{
  "num_hidden_layers": 12,
  "hidden_size": 96,
  "num_attention_heads": 3,
  "num_key_value_heads": 1,
  "head_dim": 32,
  "intermediate_size": 384,
  "vocab_size": 545,
  "hidden_act": "swiglu",
  "norm": "rmsnorm",
  "norm_place": "pre",
  "norm_eps": 1e-05,
  "positions": "rope",
  "rope_theta": 10000.0,
  "rope_fraction": 1.0,
  "qk_norm": false,
  "attn_scale": 0.177,
  "bias": "none",
  "tie_word_embeddings": false,
  "parallel_block": false,
  "init": "uniform",
  "init_std_qkv": 0.0478,
  "init_std_o": 0.0478,
  "init_std_up": 0.0478,
  "init_std_down": 0.0,
  "optimizer": "soap_variant",
  "learning_rate": 0.00728,
  "beta1": 0.95,
  "beta2": 0.95,
  "weight_decay": 0.086,
  "lr_head": 0.0108,
  "warmup_steps": 200,
  "schedule": "wsd",
  "decay_fraction": 1.0,
  "decay_shape": "linear",
  "final_lr_fraction": 0.05,
  "batch_tokens": 32768,
  "max_seq_len": 384,
  "doc_mask": true,
  "train_tokens": 122500000,
  "max_steps": 3739,
  "dataset": "wikipedia_en"
}
Each number is 128 + 32 x the weight over its row's rms, rounded and kept within 0 to 255. Layers, rows and columns count from 0. The size above them is the row's rms in percent of the matrix's.

# layer 5 MLP gate, 384x96, rms 0.203, rows 374-383, columns 0-95
size [ 95 104 101 100 101 102  95  87  84  94]
[[141 124 102 114  98 194 178 117 134  84 110 164 145  93 101  86 120 138 107 134  85  76  98  65 212 183 182  72 141 147 179 135 110 100 150 100 147 164 114 115 119 144 133  93  63  91 154 122 113 101 185 137 122  89 144 167  86 114 142 168 102 124  94  95 125 155 128 123  77 125 139 163 151 128 125 151 121 151 108 171 175 138 107  89 110 135 133 144 175 147  84 134  60 135 157 179]
 [121 137 157 142 147 132 141 119  95 168 192  94 109 141 123 161 114 110 194 140 150  87 149 120 175  86  73 123 153 156 123 115 133 146 120 158 134 185 170 153 168 173 120 119 133 126 141 182 133  81 112  98 111 158 130 193 111 118  89 130 144 154 167  74 114 132  83 170 142 163 126 117 114  97 110 168 122 183 115 183 137 112 143  75  95 104 108 167 101 123  95  46  96 213 173 134]
 [122 105 148 154 173  86 166  92  78 143 119 148 109 143 102 140 144 119 146 149 130 108 156  99 163 104 175  94 116 141  89 130 118 105 155 163 124 170 119 130 129  69 126 103 159 148 143 155 134 137 138 116 114 176 108 157 211 127  88  91 134  90 177 100  55 106 149 119 115 194  59  95 109 165 134 142 140 127 159 146 155 107 158 137 121 176 213 173 162 121 192 124 140 184  96 175]
 [113 105 157  94 122 150 145 131 124 131 145 147 117 140 187 146 117 155  83 172 129 102 141  58 121 136  99 179 155 117  78 169 160 134 134 134 148 100  83 118  93 172 111 129 126 143 112 108 153 115  61  96 134  70 115 177 148 104  79 115 141 148 142 160 147 139 154 111  41 127  86 149 112 105 118  42 105 150  83 155  67 151 139 136 110 162 165 129  71  59 134  98  96  77 116 162]
 [118  95 123 144 104 200  76 113 210 122 101 149 185 150  95  93 120 124 159  97 109  69 140 152 129 120 111 133 139 182 119 212 105 142 155  82 156 148 164 121 136  84 117 158 126 151 107 127 152 139 119  22  92 186 140 156 112 140  90 119 136  85 167 166 105 111  94  98 134 135 121 120 139 122 112 149 145 106 119 101 164 154 158 166 128 107 131 164 137 165 164 158  78 184  95 107]
 [ 79 141 161 111 135 138  86 121 164 129 137 127 111 170 111  98  77 117 138 198 131 101 196 142 152 141 145 220 111 126 173 113 118 133  68 120  81 163  98  76 147 124 112 159  64 132 114  97 148 127 207 130 155  65 107 178 136 120 177 149 118 135 126 161 105 101  89 111 142 169 132  92 121  66 178 146 142 162 107 170 112  95 119 111 134 139 124 126  90 139  87  87 167 143 126  96]
 [ 67  69 102 129 164 140 160 112  89 121 121 160 114 148  91 117 198 119 166 156 148 111 115  75 133 156 153 150 113  77 148 115 155 205 153  78 117 156 144 144  92 128 120 147 138 161 179 131  54 120 139 120 133 138 117 134 125  94 135  36 132 124  98 117 177 111 120 134  68  66 130 133 125 153  91 116  92  79 161 147 143 155  96 193 130 126 102 115 129 136 181 157  97  70 134 147]
 [159 116  91 151 119 139  94 165 158 100 186 126  97 159 146 158 132 146  45 172 152 104  84  92 110 115  93 131 113 130  84  74 179 134  78  77 141 141 130 161 184 139 158 153 137 147  90  81 125 137 178 134 108 161  96 142 157 137 161 119  82 144  72  78 155 109  80 164 151  88 162 130 170 110 143 146 101 105 163 126 128 182 101 137 154 160 144 101  66 157  74 143  82  95 131 130]
 [158 141 216  59 139 147  93 130 191 161 176 108 100 174 138 146  81 129 135 175 165 135  66 113 111  90 125 136 127 171 154 146 109 131 170 140 153  72  94 109  97 146 141 133 123  93 137  80 133  97  76 107 168  87 165 102 158 156 176 101 101  84  53  97  95  93  95 135 146  96 146 147 121 118 101 125 116 140 154 107 100 150 120 152 127 145 113 139  61 164 130 111  67 140 113 154]
 [125 165 145 175 118 189 142 141 154 119  46 107 138 139 183  77  83 177  87  88 130 125  76 158 136 130 133  93 125 186 138 107 177 120 175 157 116 120 131 147 191 136 113 133  99 154 112  60 167  98 173 110 131 109 128 103  99  67 135 116  94 147 153 136 150 146 150 168 125 148 144 105 117 145 150  68 125 143 171 107 154 143 168 136 131 183  37 163 178 124 162 141 145 123 123 128]]
# layer 5 MLP up, 384x96, rms 0.2, rows 374-383, columns 0-95
size [ 95  90 108 103  95 108 102  95  99  92]
[[148  87 105  92 176 142 112 134  85  57  73 134 144 149 146 139 119 127  96 189  89 155 171 101 164 140 124 123 135 137 123 155 118 141  90 205 147 138 125  89 105 142 129 123  84 136  56 129  89 142 127 154 110 176 116 168 108  87 139 176 129  76 100 124 160 138 112 127 104 126  92 148 154 150 204 153 165 129 159 162  97 173  76 154 153 154 159 123 111 190 192 151  91 174 142 107]
 [130  87 143 145 131  82 177  75 139 127 141 117 120 200 130  90 117 136 127 145 169  81  91  93  82 128 128 186 131 159 125 169 150 179  79 147 143 136 126 177 137  81 100 114 141 173 133 141 131  73 100  80 105 108 155  77 127 131 115 150 119 126 124  73 109 106 153  90 143 178 169 126 103 199  92  80  96 146 125  26 146 146 160 130 147 124 113 121 202 126 164 129 129  97 121 134]
 [133 174 156 137 135 115 177 143 104 147 111 112 145 155  72 146 101 155 138 175  79 101  63 112 103 109  95 129 133 138 153 113 116  75  60 144  98 111 156 130 153 112 153 111  70 125 129  82 103  96 164 132 182 130 153  80 178 123 120  90  96  79  61 104 197 111 133 123  97  99 159 121  93 116 140  91 121 188 160  77 134 136  82 102 146  95 160 117 160 154 134 133 158 145 158 207]
 [111 167 135  92 119 114 133  86 136  88 114 120 108 103 156 165  74 115 135 105 148 137 140  85 198 164  95 120  96 134  88 187 114 158 151 127 112 142  97 103 100 183  98 140 141  77 115 106 169 155 137 138 128 100 159 139 166 133 126  66 120 199  99 167 111  97 132 113 108 150  79 167 165  83 110 129  94 193 104 129  61 144 110  93 109 204 124  78 104 194 167  93 113 139 121 135]
 [105  87  91 135  82  24 104 133  68 115 153  77  98  90 119 170 146 145 141  88 134 205 121 151  97 144 129 106  83  77 135  88 158 139 123 108 162 127 124 125 105 107 135 170 127 138 142  63 132 124 126 153 103 116 104 114 136 144 143 162 134 101  59  82 152 142 138 155 162 118 107 109 110 154 129 116 105 141 135 133  76 153  81 132  77 158  70 114 139  81 106  52 156  78 161 105]
 [114 131 136 165 114 192 111  36 151 139 134 159 144 157 109 129 101 196 138 167 145 123 160 139 151 199 113 146 109 102 161 117 146 107 140 140 113 114  89 101 160  73 151  80  72 124 127 116 122 116 152 156 109 111  98 153 141 115 137 110 102  79 168  79 111  73 115 137 111 189 144 126 109  60  88 140  68 113 114 130 166 136 136 106 140 143 182  79  71 126 175 100 121  98 107  61]
 [ 94  97 105  75 118  88 131 108 140 140 129 125 177 115 155  77  77 111 136 121 171 173 115 171 168 141 102 160 126 118  78 169 106 147 155 125 157 158 108 113 137 170 187  92  92 144 115 150 147 116 114 100  99 188  85  92 136 163  94 126 141 172 133 194 124 128  65  93  80 174 119  98 127 108 118 134  98 111 185  85 183 136 154 131 109  82 214 128 173 115 159 125 138 135 177 123]
 [122  93 137 127 163 105 120 127 177 149 163  85 145 142 130 205  93 100 200 132 140  84 161 121 158 139 133 107 127  73 124 128 142 186 100 108 122 131  86 127 109 108  83 115 103 153 123 142 104 181  86  43  48 137 131 142 131 104  93 136 137 108 156  84 121 100 144  81 168  66 160 174 102 131 144  90 132 114  73 135  96  96 132 135 120 149  91 205 142 120  70 140 111 145 101 109]
 [166 123  70 168 101 134 149  84 153  87 181  84 142 101 108 136 136 112 108  92 150 153 121 123 161 152 107 156 151 102 111 101  97 206 105 114 102 169 157 172 124 125 131 132 119 190 111  98  69 147 106 139 159  94  97 161 134  70 122  91 228 179  72 122 162 177 135 108  90 131 109 129 153 133 159  82 157 144 126 119 141  71 116 121 135 132 159 175 181 145  88 130 100 160 147 114]
 [136 134 121 164 102 138 144  48 183 157 183 131 134 133 176  52 162 130 181 115 148 108  93 177 112 153 170 108 117 178 126 139 185  98 130 182 139 138 144 155  86 122 127 117 173 118 151 154 154 152 170 101  85 129 101  93 163 113 101 122 151 134 119 126 192 116 137 217 126 123  81 101 151  63 138 131 118 145 100 165 161 150 164  76 121 106 101 179 112 177 155 121 100 122 130 126]]
# layer 5 MLP down (transposed), 384x96, rms 0.189, rows 374-383, columns 0-95
size [ 90  92  99 101 100 110  78  93  91  96]
[[100 141 135 167 135 142 138 129 173 155 138 174 136 135 121  66 121 110  94 181 138 132 143 101 134 166 136 123  85 124 126 139 115 121 231 141 115 117 180 179 116 126 107 246 127 127 133 108  98 138 145 153 169 122  99  53 155 144 106 154 147 123 130 154  49 115  93 175 147 111 129 104 151 127 200 148 126  97 119  80  87  73 125 126  94 143 152 120 123 157 144 176 150 116 100 103]
 [ 90 106  98 140 131 131 192 110 125 110 174 131 125 141 149 131  67 141 107 133  99 119  76  53 173 131 101  86 119 101 144 160 131 116  82  96 114 147  53 167  93 139 148 141 127 129 138 115 119 115 165 128 137 147 160 108 107 186 110  92 157 132 208 165 138 105 122 119 113 226 137 152 122  74 109 128 169 136 148 101 100 203 141 169  89 168 131 154 154 180 105 114 121 137 112  75]
 [125 200  82 146 136 155 100 155 157  92 130 143 148 111 174 121 115  91 121  90 102  90 106 131 176 180 133 127 143 138 150  94  74  67 140 109  79 114 204 119 102 143 163 175 136 153 106 169  89 147 109 120 116  68 152 140 123 215 117 134 142  95 119 106 128 173 140  97 122 142 153 118 173 125 136 123 106 100 127 127 144 145  47 100 154  79 104  74  88 166 120 179 164 165 151 106]
 [196  92 109 165 148 105 124 114  93 136 115 180 152 128 141  99 174 123 102 110  95 119  95 110 105 114 143 121  80 157 176 101  97 150  86 121 143 124 148 149 116  90  97  92 140 126  87 116 119 150 180 113 128 101 129 144 123  72 139 129  81  67 176 140  58 161  92 114 196 123 110 168 143 135  91 152 198  99 138 137 170 126 203 140 157  85 152 169 137 129  80  94 194 146 109  95]
 [119 164  94 112 156 113 139 177 120 124 113 120 139 132 147 198 124  73 160 154 142 111 115 147 121  68 135 149  63 114 106 112 143 131 147 149 200 147 167  76  63 158 116  95 122 117 101 123 112 123 123 146 115 154 123 121 122 162  54 108 139 160 162  51 187 127 162 164  86 108 103 134 138 150 107 133 159 101 112 121  25 147 126 132 123 109 135 180 133 167 182 170 172 143 125  86]
 [158 133 180  82 157 167  67 172 141 125 130 148 113 100 160 140 148 117  60 147  53 100 175 143 143 155 116 162 125 163 162 148  96 165 114 139 133 184 154  97 139 129 136 145 137 175 104 120 153 139 188 179 166 117 113 147 174 127 182 109  87 118 161 173 151 153 149  85  79 117 189 151 146 166 131 116 189 184 128  96 103  96 172 123 115 163 162 128 144  90 145 113 107  86  96 150]
 [107 115 175 134 102 146 139 149 131 139 118 151  74 143 127 163 149  95 142 100 100 121 109  99  51  79 153  82  82 145 145 119  98 144  67 136 149 146 157 127  75 141 105 164 123 147 122 115  74 142 182 125 129  92 117 165 143  85 123 153 129  95  81  59 181 107 136 124  91  81 100 182 132 125  86  81 120 193 143 158 100 172 162 128 138 141  65 107  63 141 180 141 139  99  94 155]
 [162 162 167 112  94 207  95 168  93 127 148 101 101 154 129 104 106 130 135  98  65 156  89 103  94 117 139  86 131 163 138  58 138  76 147 105 135 196 138  61 103 126 124 171 157 129 130 142 135 108  98 149 139  83  75  91 122 102 101  98 112 132 131 203 107 143 162 157 129 172 132 128 143  66 114 143 174 104 129 127 148  74 111 122 120 132 175 181 143 182 186 125 135 155 105 155]
 [145 112 140 137 148 168 128 193 146 143 182 148 147 110 142  82 105 104  84 145 143 125 196 138 144 139  98 151 134 136  68  47  97 131 139 115 115 141 100 142  93 135 117  91  94  75 152 142 170 133 134 179  64 179 105 149  89 155  83 109  94 188 166 149 114 120  82 151 136 245  98  96 115 167  75 158 146 141 108 150 138 137 123 143 153 122 124  97  97 143 100 126 133 118 110 101]
 [156 102 100 129 161  92 130 158  52 106  94 121 150  95 138 147 204 119 108  96 117 114 120  68 153  82  81 201 137 161  94 131 111  99 104 108  97 163 123 163 126 122 160 132 148  70  98 150 107 182 110 156 138 164 158 165 145 126 108 108 120 179 130 154 125  90 137 105 149 136  34 175 128 114  95 159 168 110 154 135 155 100 134 167 155  69 147 146  42 137 128 145 136 151 108 131]]